{"num_attention_heads": 4, "intermediate_size": 896, "rope_fraction": 1.0, "qk_norm": false, "init_std_qkv": 0.0273, "learning_rate": 0.00777, "lr_mult_down": 2.0, "final_lr_fraction": 0.1}
Each number is 128 + 24 x the weight over its row's rms, rounded and kept within 0 to 255. Layers, rows and columns count from 0. Numbers have three digits each. The size before them is the row's rms in percent of the matrix's.

# layer 6 MLP down, 224x896, rms 0.11, rows 0-213, columns 832-895
098:106128162110102098169138136115139138171077108116167118120097105083113119106119072130133094112174154102140136191162099127137116135126147130164158090141132144121163124133122044113133148118133120
096:132106151124130152155164117141106139067094144154145152150116134150125110127159114098062147111149085138164085131140146136098127143122150127152131155142114102092120101128119134132072160141196162
103:139162160129155148067105122135122122120134134159131152123130098180110104155067140135151181130140134131160155106115145145106150130117101115137123121094131117135081124119130145137105157156119118
107:086139112129130100095129136153081141135135138112119106147123158116146113104129134156113146148114119098090152131153169114112154142098130104110113136152127136124144104147122112170164162100129157
093:131130157125133099113122134153117123123144110116145133135135122118145117140148126134144141146101131102104118087172118139107149116108124142122115140147121059107150152105134110123145150142157128
095:138115161144119135111171121129106100102125153104082121093086090150128134133162112146111096119151085133143151113105124125119173121094142138129137103122118167130160110080128074103071125157123090
099:125130135160111167158162115099132111132119119136108078165152120130089125123127111077134147131151178100148129111115111110117103152102144117139113105125175118150092136120097126094166127138160128
098:153132105160114132126133091106121167145126128134165157117082154115110117143121087157118087149116129168130107125115151124133105173153146125130093124172125153171102115118111126159142151126123185
100:087158135087115118122146120092100151113107140111145169107165114135151113117129148103097113163130138126140149125116106170116113121128102130095135140135128109155144109151122180117090101067126144
106:151105130152136098084117111145120162131117119180144121138136099081121139139077094102162131125118193140113139083132119132121164137147136144146153148140107124141095147142129123129145128149120092
097:093132118084128125109142144141127114137138103107125156123137142152095129130164155140156116135136137134160092109141102126137110118047109130149138098128114145097141135111144115142134145113133093
104:151129152140139124134128142122126194092171110181167108114127162103158141127111135140154153108109135125108125118157153103150163147140144139129108131147160090140139133108115115136132123129135117
100:089156130098114151112144112104090121150149132107097140166125181153128118143107149127135085124119119131195151102082112092140138143128155175103086131190154124142088171106142086132141134106118160
099:143100121125120101147162112169126110120160162123098102128078116133124116102122086131135131127136111096143134128136171102124118131163100107136085114132118161148118175109135110147180149148184124
103:109148167141156135056129103111095099128140152145101099156077133100123148115109115102151120144099107126104118159092120090124162139117114148137144123109081137136145140141127124128081117076095169
103:075161151097132088127112140136110163119118130113136149131149136117161111109137132141093093147143158108144141097150145139091144143158131141148144119140145114130059093094127104147097114146100118
097:196151154123131114108110107115125123122148103106105156109134109123158129159135106120115115146123114121169106117151118139127171138097115162096109155164116131157163135181147095112120134139142101
098:125139118115158144138111117140182125122114098182127177115150108150177120138110171152154165139112126122123116129157145139134128141115156155165107103132117104172061111152118127139118101096145134
098:161097119119106101172123140144099115142118135134118123118103115146153158140104144145073177088097092115073106115121121089104130139131161117106119118096121130110159172092107118124138169087127118
101:106143137108145107192124121151144133131148143132152118120108079148140134176130085160132135142121097149108124137076126113125157138080105067114135139120169113126154119097137137145139112116122129
106:166158100126143148106109145113102124150116099156119148146155125112141156108148150115139143119156119185142149144134089095147107107154143175160146119119095138119148142148147131129139138090132067
100:106144135117129140064141129126114157106116098159121176183150117120137134113146163140150137115149093131119120169156080122129111137152117102123126119131144096124098106121136146146152118108134158
097:116122117118125118165124139110203167140163110183122141128115124157112110123112115136189124146130150107106130150110124161124101103139120106128130114183118150141072145159131105129159191089127172
105:123156135109149110157131146114142145157085159145102092146101095121111093115154098165144130189115147118099147144094088109160157171081151177103116131118119116167116117159122125140109080157101107
097:101132148125111123127115117107087122104140132123115120145142147134101099119151100103089148128140069107131108108171099115133149129130121079117134133123108157125152123120114114174134115155130165
103:123105152114133126130120171172177136152125132103109126141150138129116091162118092109078138090181129169109167110116142133139114096082101093118137151124137145161116118153167097116148155094139131
101:145140082149154124152105129119140164161121182134077110122154137148116170154113160149106138157109138102157130139117073110097120130109150088147117130122180158142160177125124154137095144081091178
099:112113160123123097198130191110138134143162132138164138107172121130141155109162149132133147102134088106081146105104121156104130167090113134094138128120164136163110141104127117105128180135098112
100:162131139139136176143142155107139155115148129074127086131136130127112154137171145120108125157150130102103106128136133111134129143134098165159137143135137144112100127181150129097143086138107191
097:143160134114142113110104164153128125180140116117119145131121145120155097130106159122135143148126133129123156106112113164143171147117124109181122151086153132127091111153161144100110153111098134
095:136111127088133133134120123141083127172127140139122129120124173158157109128143125125178169092099128089124162110162142144150096127120146109104114127118117152105145140133127107126138107124124148
093:116144135101106121151128120140136098106147128152112154148168132138148135127105156123134114102132137139147106171151138160121146108121099183116116120122157129099081166121097146135105159138092146
098:101144159119121151176150130123107110147116136164209128161134113135113096132167111141146104106145155158124135130103119110122134119144122093090112104134115154121128087114105123127106105111158118
096:088137095131149157177170113087109144149137155124099099135121115145114126124124122096146135100181116106148116109132091153118121119129134129145114160090105132118125137151158109132111121149106086
103:135121126202120096145115078132122135098127141116104121133132106158089109146135110150120099119122125126142095114102118130139138140178129170130137139119108140135124120116104094090126126160139138
107:145092143104146131151124134129186086134140109139182136137123141114144148134141114090131163113156142070107114104133133096121111171097134102138101130150162126142132125144105165139144110147140125
098:134112134161124113148168154159091110133149140136133109126136133104122150153112135132158149098105094142117146093094156138131132151116106097126133152127152103174149149143154139145101159106109137
099:102115111134109110151170151143121155107140155160102122093104227124123109127092138133103154142120165162131112176133143093115130138120162140101114113133197123183110135134145118121125141148134147
098:112142080150103142174144132122167142122146133101133108154141102113118131128141117160160122154159124122118068118107096087109144124122112107158076155141136138108102176102101117165094116156117183
097:133152103095124175069132142171117145120143120124193102132099088145140109162117110120116101135131122166130116142124140119136117114155126112107144126144149134106095106114144148154122105115100123
102:155090134109107129128113141142162118134147108126111158128156139125142155143112118127131096133114091173104143133148139104087155139132150094087107152106148099155092148118114172165127149131116131
098:132136121132173105121145158126128118092171143099107173125105180098132141144121150109129169178125147144154157169136125161136142143140133130133101149105157122097134133112169147213149115127152106
098:140094109122107168144156139105139133137135088132159132174118120146148123110110119141081135167117123122088115139095119120174126160191131146127160131177144130084139175151095129106132115089132117
099:110140082123155177161112139118082125172148098136106098104114142124158154111113117152118101115130177144134103159130125118151161118142092118097137127083106113140110116085124129103182123088104091
099:151098125164106109144124132129170102130087146091132129069137148130112128105113137112129123127135151133110097142132095148170125097158124115130115145151113112107114104099130118125102080110135107
099:102137139140125123134109124100132171100094148134117111119111116172097118130125127117153168145082124112154147149128151168126123161115120107185126159109170111141110099137123128118145104120145087
105:143141139133112159166129155089165130127122139072121164112121152103165155139139143117087112136139137121140114134102093091126093136138145115124126145147159129153162102096113159126144119167137103
109:117096097137122164115113143111123120118113141083110132115128077148113124120117133119144113136156145161120141075159137171136136116146161127139114128136087127090145154153147233095114077151072131
101:114130113083136155140137101097122148102143097107108111112107126148095172128104131090129120107106104114170109078096134120128089124161126129112090151148143146128156100125143142148108121107122204
098:121158143116149117102120169095122125123126144125117115117104114137135099124171101146118119121124119129104143112176145113113140139106106134152126139153109120091159109125127097158160115143162132
101:112129107085104089125139127130136136135124133155143129137123120089155086111150144129148126153116130119168056101157092107116123126171142113125173095147141138135103113108088131174150117137122100
099:118105123125113152100128081109102106103091132141089117116091131127109112126139103145154109158143119142113124100133130166124105147155102097098148153131136125130138108138113139102111150128141164
093:154111117154124114129090160097169118122162058179135108140119169152129133107184147063147105122175165127125129168124118087108117166198150157133120093118130140145125121161139120121150135171092166
101:119159122108139109140182172126177168127135134179132129119157105167121123133129172108137090158147124103131118176132154176078120141101139124143146131146182159123141111106100169130135140136117123
098:139114117132111148172137064106135113091119140176117131140116160155119135135146071145130114145113101115121130152121103113162124165118119080125124101128095152171149150156140149107135114123129112
096:115099108161129130105163097111087113095114139131104130149172120159109150125136101134133175140127108137145094106130156076134112088145124147119149138135111088082138158111127139109150127117089079
096:099119096091129128135130129096112119125125125173103132152116118157105140141101104145097115127148102128144113071118128127127091110142198102131150125129105129140123123087155095118148147101081115
094:133135154103153176091170130173214111118115099135136153136119116111114175120119144133154152113142178152175130164136166111152157118149123173090179124147160126159107086142123155158148083138148145
095:127136088094127128168158131151140108148127124151127114164095145101129133097149108149100134109135155109097135066178148132119127105104162145120126119127124153122100100132113125132122078132176107
164:148148129123136142136133120140129138160139132111095144133140145107121108126156121159115088105137131122085098129123120125133130129166105178110157176111103109117158116161136132154112110129142143
102:128125119118160100144191059086130109175067155153096167135131130096133147124104138105114133145069082141182141145090132106107130144155117136152139118111069168108140146111124100102085112106113086
105:123124102118175145105101129163195132093150153092137151097173119168142151132128105115093084106105152134086167109094115153122130128084111115097181131135147177129122108113105158108105109141114136
102:088103142105101087088102137137114135133089136175146142150122137130104138112147142071101098137124169140162145125090164110144174164139127118160138118102149148101086160189117138139165125124089131
097:086132115159125114140144117133150114122116103117147129176075138132139159114142180178120137150118129142101107101138124107122164148147082123102128167114132133131134124135154100154120097104126135
095:125112121126135059097096167152108146152117095118143125121103134057124112132124130122131114143138140127120146132136128117153115123134132131161134111162146162153153125120112132110107107080063108
098:089139158125133106146100181103160097117169116074138144118148119126099084143111120095132115125156132126132102122130144174121142116127120111091120142090164107101164136133144150101142126111110135
097:106115121159159142147130151104136117130128111088125147125104115128112128141117133135095137088113098128167116102130107118135152120142100095140114121155095062160124142142146119128096117100149081
096:142126152113136091099114157141124101088129122166174114113102103113137168152153152093119145150168127093107145106128152162141098116184140101135207118163143158150134166064129111138138136153150164
100:131174138158134125132129101121074099138115113156120127159111103160158093144110118164129100114174115116139089163111144157136164165170129190132156119141156119116099162102143125162129144142156143
096:151128169142161199121139175154155078104129125084153124139145106142120121142109102112149121175140100138159163117131132084102139126092135157105140114104131110121132152134120152139120156116092162
104:139075110140151083099128101139096116121125168156143175143144168093141175126176131133144156140130150142121130169134116149123113104123179126157135125111138108103093122116144123114125123145149110
102:120140188161133090107124124085071159089121123138072139095122122094129113140075127102127098141113145128174112143133132079129112183137108118174148135130142084107125098130119144151135162129187136
095:112131135118101121171129117127133133134104133061123114127108125136137087137125110152140092138147090104159127131147161169125154125116123144152124153128139097133120097136138147137069134128115099
097:122133138154118128102149120161125118138130168156135148151175111139144090112149109160115125135129176170117147157141116109139140136141089157147126151152094085127121123138143119153128130117124088
101:121147143106119131091145131113103083106161176150111150097109176178144135113132119131065097130166102096114148134135127175162103107100121128120134127102104110150180133087120126127122129119120153
101:108122132146130133148166138134138154167141101094116137159151099127127088148131145178130157162131114108125100097112103145160186114170136095127110168108150098130137145121153108102132138117109172
099:148140146137137123130160142164139163086137136133141134103098170136138102158122123121152126134106155113145153154104146126085143152084093150101117123160095111138131120126110135114087075138164132
098:165159118136109116114119124143120118147067149117134119124119157079124162132132125095127095091146155126146118120092151123170132135170148147144109123119138120132115123119175150103108106111133174
100:115123132149124117177130135129112100132115095134155133142120131140118096127139117138142124094132141078112136131127153185157091118169137134133126108142146116126156139128099146108066079173119156
108:067123120150123093115102129147137167075091125149104114087130138160139104135112107129104109132123088133158135132131131116101106123084100116132097140115123138112116145109141169120160110102133122
102:100112121150129151163144156122092166136094065138153083130134122122122108064123127065140113102121140138138129132134124163156110072097125090133160104190154146141118124109108197143109133165136115
101:050126155128087121088097111152098117118148128092100136094114137147138154150111139116107169138117150150139069128117078158093118110129117126095104133115132127152146128122116161140113156150144105
103:145157154106124084138155135190143121130121124161145122133100151127138117141133127109119158138128123188136124171125152119107105107087112115159149133117114186135153109158134159104139179158132091
101:124162117134148106100149135141095081067134135126155137153146135124126155113162117123144128108126121124146141129129138178115128125125146136105106126148164125086126102167124167157163147146163157
101:157127169140103157115133077118114140083108126159130080151122114124128133119105142089151138117128132070137146122155113130122121135193151148103136126133136134139119128138090097106139112135161149
099:113145107147093129122085120092090117127144123156131132134098151147150172125125183079136116159128123097149140121128113127117105131153106159138152125133120125143106122110111141114141153115107152
108:100103133111106123176155129140130126150112130078121119107099071084100116164129112107123099105124125134182119176130143091119144112117111110139109156173106116161115139124165102133095127127097141
103:139128139116101156092118104109098106104109119111135104151113146096125147156133153140094118154124120135121145154138088128110154092117134146103139134090115121114125141136126129117083040105151119
104:120147159140101199111121136133121129112130162110134146132128106165086164113126142134091155115186128163149110126129145154109156126102110168158138130109068159108139146097131146169116107123123106
103:115138118147136123092097114097118111146147102116114123132150125102157129107142124118158150083128142126134122117112109151127125160122131072118132133130100098129087084126127155113123105098151121
098:116114106096127159068103126135159113137131112111080106117126123077139144093099131092084129161182150121093112152131161101133126137141120103106125119169120139115117110112132138125150111106124143
100:133111115131148104130095110140129131152132139145126145146121091141139098115146140111152109123145157129170196082106118119108126111145144134129103143110131118086143134124142099107146142102115120
097:127093121106100133147156101095160113098161110157182113149122134155121132114121120101149096144126165119157122120143157170127152103148071136178121099099163113123137125130104123127100152160108093
102:099096158104091107091109151125134105144131131135114110164172124128125120096164153111112120117165120129082110133127129173125114147130128131120146121147132136111126136083120174110100094110158119
102:142144101113150181127132118155100133159152120098098119135109116123125198145087118142137151106090118115145161108114114130120108130096127119101091129106123144131127118106128151136137103116118084
096:151107128126153092128072134139092114143146129128129095118097116133157116125135131119140118128087188150082117106135115068127142130076122091131124132117131143130158153103161093114072134125132050
098:094106135161121094102176162155187106139129106085102128100150132138125115120131148114140142100143115083121140102156133106066116139172118118169105122077100098127123103154101066157111110096183132
098:129129132112135103149124126107135098127152117156137118157101158122158141146156122133141161127148176100166121131126159132128132143132150112096108162154134130158137125156130133103121133133124099
102:115124125133128137080145140124168135107142078122135151112127119161095121126122135173146144090135150108143129165145134147130134122147144096127105149111135154109154109129144145139139100111122104
104:087164143147161079090119167139113144116158167162136101118118143124142122101155149129091164082103104111117149152119116131149101115099119161133183125111155136091147106106115080139172113182132107
104:160157148141117125123115110123146168136146155158140128105131092156118152095170100149146141080133152116138091136139106118117096138088159117164164121123117149143149142132134161154107068115152147
096:144152131156131103139176108130125122130108179146110153083140118134105133119104146130061131122090168171125135126110104142105110109122100100124129147135139145110109141158137159106148114136098095
101:091127140143115128150124140106162136126139156121136128143142098099131113113114124130087136133134175121087139150130118179146150146121133149171147161094124094124083110097129126126134169169153155
093:112104156150137162161129143155088168138106126103123164125102112116132148112100122138100137123126156149161113143151110102105115121102110116109142124118148117128103120129136096121090134123168125
096:086116186133157103132116108110058185126187145132143167153145125124105116147113143146136102193127102170140128154105108075126137080091112147111134146122121175121163137110155128124077092128143108
100:121148109127171081133158082049086125119132145093133104158126133167140145139167111137119130110107090122103155148113121134112108067128134106090136131116090122081151109130149096146120166143071135
104:154152146154120117119118124104133126140088115156093099114118179149127143107100074140092118118159099132152067110155150114137145137145119170107109094091079164167141117105109144094164085147122150
102:144142132155129150122141118119126102127119125103149116128174138096085123126118128142082110151153164118115141161118129141121138120126170134168118110104126152153112155116090138111121103149142128
106:127142122154120135139105119116109103160090120105076128152101174115129097141066170089126133112098096148142130105099094133131111120130152126115139103116113129156097143133122156117115119127104121
095:147135133131099134181085125127094114124133100146112102121169112122121144104150146093100189126126176130106109126152138144112097150104161113155110145132145123120139121125130102124120109101116138
102:150150077078110090166130106087157100176114138096133143128136082128151155132145099164142129108111134127162126143114101148158118100101148126121133126137168133154145163128141083123119152114135152
107:139136114177124098160161106115193075130127147109133156163111130127127122116109173181121179135078177145154133121125110103146117073151114084132151126122145146133162120141115127069148136127083094
095:154132136170113124095124168164134140137101136127114147162103147116151152133153101142145144163153167187133091121139112135177149086154113174163124123145132150105165151117108159097128139133073151
095:117140149131141111153154114126118139122124109117155092115127172135129076108131121140117041141141104143099130133117128158154091106160154120131115094154103145142133153101117137108159061126126124
098:091121102139151181161144133120130148142141127100152161105161178146146151128114108137149070124102162125107145166114094149177127102148152128098084173097109102151094127141154112135130146099106134
106:141107109115131098156154137106106123153117142109112128111109135138064104141101134109165188159096131110117127107147123108132156122116120110161115151132109127138123134131126084164082126170098082
099:135084080134071145136106119105122200129126102117121140159121096157117193129108152141127148139134107132150096121101142104118094145129135098111123091118133128132103132090123151135116113106138076
093:158143123144136112105123116105126126117133160135146118103116107108118075145132155119170113135110163152076118137132129139063179142136130090133127158096112116127131146127144149110090077133112113
097:115127112126175135112138124112146162101125108120100115138108141144161160143095161096180150137108134141128129116137114118116147130123145107125106149148158132122151109136143125137183144127085141
097:168134121153126133052105132107055075143118115157136076114081142070112151142119136133107134140152156132171146099119125095119121094144128090118116136168155115118130117149120147100121168160168127
102:100131099152145109103108137086157154126109125128107082140128164155146104126070099125111107185099117121126101185121132154118134148130115144151110115117081125116128130107133135135132101150118113
099:105134128153117116112166127109072107151120098122084146142146128119085152118111104117108158113154161121141110120131156145123111155175125169129073120099137154121086103113121107177159152126154141
097:142118117134150109156145119149128106055163126131140137166140134147109145122116128104147108156118111076151120156088112122195102115112083158136132129117122127124093101105102123138114118103162125
096:135133145113136095109102177101105099112120138144194099119138162103135131141121120149121129129106141141106116161131088127148138165085146180135115138141124096095124118139104140099133084129084179
101:174135151094125122159122171147158131149154115101103139098129163157144118076167150125084133158135103112125129123127131106117109104139125123108168106164121114152136148106110142166118162131130120
095:160157121093109134147086077142154112128129137159166095135099112179092121137143113129131127139140104140141146126133155150146110116128113147147118119155142097166151114113121125117143136152138107
097:110119105150101131149123109158135174139151148106119152172157112106124131098144090118143131124107157135144133103103096169131129106161116094102140106101125142102097130158129125129098114111156102
100:147148131108143164103115171100168134149114144119166168144111118105153156128129159166142097118090096165131122127101100099125107147193081153155149127114109156108138130121135121151119115137113141
100:139180121168162097116129115146113138096108170123138100123119125134123151164105106099120154099121090135156152109172153134108167127077112112131137147112115164114119138134165134148118115149155135
097:108139165114120143143169116114096097120140115069090113102107076132061149129094112110121120165134060127098150148133175096107136146078129125081125149090127119140139160161139127119140106121107142
095:150096163094173157148123113141167100143123101152116147105103099134108164119163160129125143111126152159124156089126119124117119083101127141111140114194143105121119167118140112128104135122139121
099:154115130137102118126149126136056130135131124079116095112140082117118135115143100112172130104119126122148117119147105143133154167101159098120138095173139144091133167132117146110127191140165097
099:151089117132141144138119113167143139172121103115097147107165109146145128146147170123139104142104082131105138124113128087134125116169169136115147097108129110135088094103115133120168152115109112
096:146106137129147171098151114160142146135110111142163145134151133112123157144164083099145103099104126147149145151198122126138153107175115125123105119124131170135113118137127092076091146106117102
104:099146134129156114077110141097094156096138134108153143145145100178128167146150150141140106094155043144097112120152093135133123105151160139135104113112091124117097152146144104137134135131114135
101:135108098105167143159156164111147075134122146132143114102123137129117146100153150137114170144095140161135194117129092146139157139125142153177147099157152180070139139122117134132106154132118149
100:114134136125136090160111093153091146134109104116093148110116182151122112130092106149089088104120186092091103126142140184144145150149126140119182103133125106191073160149150120121131125142140103
097:153095125151126146138089085126116105106116140123090143123128147147142176141128127176112116133148121117121115101188076119082071114138096151099102159141123131132128104142121051137119124160144081
096:107140159127138100129111090148136120119129105102125126102071122124177154165115169079176139107185160133099129143121125091133143203177115104132134129180184098127124105144157149105108156101153144
095:132137109071127189124105170140171114121160176136153163128176140116133148105134154109100108139107116124134134153124139101120138162116156095150126152135096089137175106134148154136157168096110124
095:113137130093159115135145146120166106145138105127122125141126128145119103089131145104094112132139099130134136105153134111143126122162132091194113105103118163119168106151127112141158137127148129
102:124134124147141152095130116108131150132130151108118141154127142119108106196093121141125147098146143133139161102134123174114124132080117117157143153117119114155164118157139123140119128122157098
098:131161124114163117083124111118075164120107093051152087156091132126179179151124134139171105102136144100154139146117116118092132142095126184186127147132082136135134170091105107152126126136156066
101:160132073104149084143158116150155124147148117087122108125144115146147164128158113148126168142107131140095102126075111140089153132077116120118127110086100153120131117125144129152079162135156091
101:145137119111118156102123189117150135154121148091109137135144120088122122138103139076158127127133167112158152095121077119174115168154139056132108142135102121129142151101161138141127154113168124
106:126115161162134137127121124144115125141146106152115112135135148142168099096142066161143136122088138097126148155157144121145107140123125155136144130137135133140133121109112138116113169140129106
094:130128119108140120063094131139071145165180119144135141129124138082141142090123139145146147145123177146153120154132113146150115119131113140153136120108125128099125135112124137094144133094135133
103:148132120137127145117092155133141181151083111139108100119092133125117118138103147144149129120130095132091116102143108113152119082115183170136144131161125118121150121142128120127139121104094134
099:130110100090118136097166161150161102151110129090137114136122142123158172155153109128131175114120097127120098115147121136123128117122148141146123150120116135112117121114142103130128119117131153
097:175112149136154108170111121156144137126153154088083125108119138099144160121160111138112122157108097135098140127098109118129127119078116108128143094137150124121140120147105150078094120155068128
099:161149165156131145134081149141152104142141117137136123101141130135155128141128094129101120103127117088115130122162125173152128096133148126125120135142130156164126121158142133098133119154102139
100:147111108098121110124110153112146090127152091093095095142129126115123128126136164115124145129062177150111146106137154151065114092164146123109116112119157119106154095131146120145137145134149096
096:151126131118118137148093135109146106125192153139106133077117123185136096139114149105215181130149120147114112131119131132130134134126129109137130135142113125160101148130116132132138188139139146
098:119127132101096117119135132129115184192152113153109115142137141137131109151131137155114101126135098133146099148132102114109120117121098162137130120107106083146093164149120063157127130141167136
111:102140110145129064093093079165172110117124117116089127070138156146125131136131109132154102132143082138104124098166130134103132120111161085130104128118112106119097158169148104125163122105116120
100:119153138153135076157143119129121110094145133176160124117139146096163146121116093135176096114156097100082082179171072146131107141110137127128152104126137160141162112100127154124118082159145139
101:148143150126130139090119178149108180135146116145134108086134124140131108140125139120192093144128112093109158158142126164160146152093122161143131109148121076177150173124148136104165142100104108
099:095105094123092067124171100123150135171151103123155092090067123156126052115078107127152103136118097098129127115103157118096102139126153103092127112160160135125149134109119125135113084154163130
105:136078130100109139121116126141145108121124119128095107152166102125097149114116131189121131108104153125084106115125174109117107125123103119074070100148164105112095147148113078164170175137106137
104:144131141146096097100101125113124127136122154110110102110171121117118132123106142114142137118125135176086152155118091110160102151103112105128155130108125078108071122097138126142136149128095142
098:156151136125113109121121156118114139101140112138159200109123144124187155126105130102147076115124121105131120104121126136109168118152133156126136142133093150108144135104141141097133150171105129
100:101151091135102090095105150106106120117114161124077173095184152117093112139057138126106067124113137106085157164125184126118105112135149160163182156143145117113075123128132102105143135088087108
101:109122094124104172107171152150127148152080163129119118138164128114080141140126111146121139120101191157153122143123151141122145149142149110144123114124153146095140142148128126129075121139145167
101:157107140168137148140167126138119112143111128106138113107146116141130127123145082156125066139088117134107115124128144129131066110133102162084120091124107139113129110151126134140187141141151167
099:159134109141161108169110096111114121144129152135107139146120128123124108151136147109174141132158137148151116121164142103121090102155117125098134112130109157132130107143109120129144114117137139
102:146135149132112180115143128109140151119144129150105124160180114177135128132147123118138116141147108130138110128096127180129125152146118130123161098114043141131146120117106144124130088129135209
098:135095150126167125151136109170128169138126173130136147122138119113127112148112126124109155136105176130142151090119150169116124120121150125083103137107128124128147131150125143102116147081130130
099:092114138106122159155100125155102088155149114152161128132134151108114109098113146135112149130119088108137139125140112129133120151127117119102124110131129126153116111152129147118103176131130118
097:120125129114160143133097105101154120122133141135156090066109086147157093131150129113076149144130106136161162115149168163137135121130142125109125141149143167124120135173145113119127187136122120
102:095148134144152122133105159121125133129123126149176122139109120156115111135126141135115190147110123142154143132122122154134120156145139186148115120124082148151132137097118104125138129087108089
097:105169133107177107102142061114058105112133101115105157171121134116097147104120155099150145121159120111119088149106148085172140146108090092121152131104134148116151165128100126177092147130128132
108:126154148144122194179141087127152122150141123089108125180148095114156087142097146139154123147135177116124097171114150102137137073129120147109107135131133124144137103140141099126130149149122130
100:124101108147124133128151119141163119162141119090179160102126107106114120117078142159114163117117146123150089118136139136087115143142145129121134131143125148165118125149124100141093148111123175
100:155133092166154142126146125118091091180116116171153159141159165128122156131122090128155129142128151141136154136119137129149126137136108130124150130165168145101116146140148130132133164119144155
098:089098092103112156121096124132135116099106145114116121165139127118095128161093150103160107138193121124124143127127163121122111125138137105092144128105109141121193096135123165146156155101154140
100:174145112193131116139143162085106139124135108134136125121124149174142142104155098157123083148129145115085075150082115124128085076129128147105120124132136123138148120138113125109103093131106170
098:133121122123124104142134137149146156119128101147112192101156102087103126115139110141161204105169149140168144146126124114144168165135131145136165151112146146119159087134120137107132188166187196
097:078143054120146095163118133110192139103141137119138094174101153156139072134124158163098136120108134141119122132097128113113129156124128107153137114144129146112110113136110075131130131147138094
098:136120110106113156121135125136139127148137147186133150146143107114091138134145147124148150086142130125105084129124102090114131094139111152127151120115068123133125132124140110101104139127100149
098:132109147178099147099107141119150126116155164115104086145142150144169101131168172175119127156097100106132149136107140162152130116123131124124132141156108122092137155133124098147087114162117104
097:106125139128116121153098153135067131136105140085116109132125127108128088098134130121188126108129088142111113181153093133141140120102152146134145131114132085129129110117108112186137098139093151
100:159117098145124115115148109143140126100102116110116165160125110094136130134202101134131107160118102158128126156111141132144146150092125163099168138101123116110159147157135109108121117134123157
106:080110156155129131130142090144153147162121087119141116152163139158122114112105136134168161112116118148136145111140142134143137110170119137123140139086085132142165142121134076122104151134143097
101:115124080117105129095105101129164081146111106162189095165123143116095120116132098136125136116159099082110120128115115122149147148144130129124090131111107131113166111147124166080150074122133092
092:139128123128159097097117110136156120120088121126111127136132135136144125142136153133163128127115093103157104121183139092114091154165140112105159140144168110116147101133127171164181134118153141
096:095106142132131117172126139103140105131126113121139104161130122076101125129152089112152109129089138138085156152111168139117137117081118119104175093142163134148153122102128158112136159137164138
100:161114099083126153120168135135129160130161129119132121115147136119137126137105137144089136108149154127100120108117146135101141104128152117105135122112088111145134099160108138164135092136136092
094:121105124121136149145115135127088125158129128137124116123108109096115143106112102137112115128226155162162128148136154118152142105133122170117128138137123103155148110132106117124145136112176084
100:098098186091145101117114143154110128117153120146139143106136175101109044151141090132091101085122133159122180137092155135105143182120113099129104129127126127145124177129121104094140089149151140
103:138141108115125200086120137115168085163135127171149123086100120112102125125109131103119160116133098163087185166092146103146090120112080100159108128126145145134105130100147124130139105170114083
098:110150119134132138210066091118171151118145150122117159133119152159137162111136148143099120140115165094132121127108155100111145127111144155112118094146138164134131130108119118127146097156071106
093:114091094114069130136103158086164142097141094143153109149118145127148115141141196149078081100111087105132125090118149150111130097095117163119114148112118112165123110127114102156131154114094074
098:131151138154124141153172081147094127093101136151148084117122129178148124125142101123151105112146104111132125113116134174129139068113146134133093155111166148121140188120133107083136164118127122
102:132125133092144150101122123135157136075137127137122155147113094133153134130116083136123099109137126121138132143150137109155127141168129124144098108169138116099150130113130140115156144136122150
101:139095138124116077060099086140140151130139131090100140104145163112075121176078168103118153107106113125121096111114153136107119122079149110132131135130135127112102143152141091151173156133107144
098:132126160140141116132162138138124132122098142133109129102146089129107126133144126136118104098123107116112107106085114135116135137132137154147126139095096090113152122116115125132124110106149085
097:122124143145140142153109130132081106137109165118175127123160150097131052134133113114159119159111137146149165078114154108137107116148120070122175106117153116137179158146106139143139146159148141
099:156096132140108161136106167143136082093139121148197118104093168131105127133139152136130084121117120126153100149136156095157077137115138135151123130084139130162123138125111166120153118191113159
099:095168124108114112116122169105130139145115105164150118161172100144095118136145137161137159169126119113130133115127126110151147162145135189133183126181128089132084142093148130102131155125143142
097:141133114119117136078140124155111150137127136099085129132127097143137138129154140136137169139105142178132162141104122138147147142108098110151122137132137131110131074122117157080116090121108090
096:152119102119136136135089092143109152118108164141154140145110112140150131128128156085116118122143133208110155124150132133130120106152135137126133125195138069143099123160173145133142117127114157
099:137118129123107164168106142098123165092131114163150153129143105129137115129151138115143143156111099117103122115134152103118138112121097113156123140142136087114137131120150101103143134118132165
100:183143107124113091139092118128162114145112138133129103118086138103147139153143114132076170123141119148120126073133095163120154131085162129153124116107114133113143118142148087108178127139127103
103:114115108122114112141139096144090124160131128132137109097094114114160150109133145102101160135060137132120104136122137090146103142125142122087140115132136144142127114140103115132122152141124156
100:187114080103128122131142166156148143133133117164117170121147121104115163121157115129108172088127119102175160109187104133123142119159111157122129142119161102121100123151139172103126146138146171
100:120111174120131149096147142109129145120107093130160122104133127122082122146118099128139128074148087120114159154150093083148116138140121163132095129108121063099124100147105107114161166130119165
098:175152109144121147136143162113170152087110134125153113124131097189161088109133095128144133139152108100142108136161169103128126151110113130152160114137119157123139135118116133093148096157170134
095:186155090132134158114143116139147195071124142109089105094099105153118135121172157122133146130117139094149117109142168080134124156147149160095115143128096145106125165143143141101085107172120124
096:146163150102126143154125140166152130109168118175132122201147114146163092116136127137124145116089103128101093110157093121124132127145125095126133116132139107157108099113123146133152108139126186
100:119110136149138142132164104116143110119124172131141165154196144138141140131162115149140153132142130146121145137130148133124152121135119106101116144093134113154125102119123106081142169132163139
094:144147154118102119088112149163145149129076134147154105090111109121145092104154093093131158128123139157141129115146157121155113098112140085055079115145110152123106110140128154150163139104130142
099:132107139133115144102100104115111155152115122097151169110173131150129137120136151121129125147143094120114134114102119137083120155138153155118105135130098118137136087093133140168119125097092145
103:164098123182077112118094128169123123128168137143174139108124096149118124106125094115132123161098114118151145091144126137158094148116128093127170124109156156115132133142131134154085158112108111
112:093126147089174134168113156127115141120102132091103156129098170099147094122102162130091137156112083125070159116083134114120111095076143152119069132104143113125142145122122134095141113089140077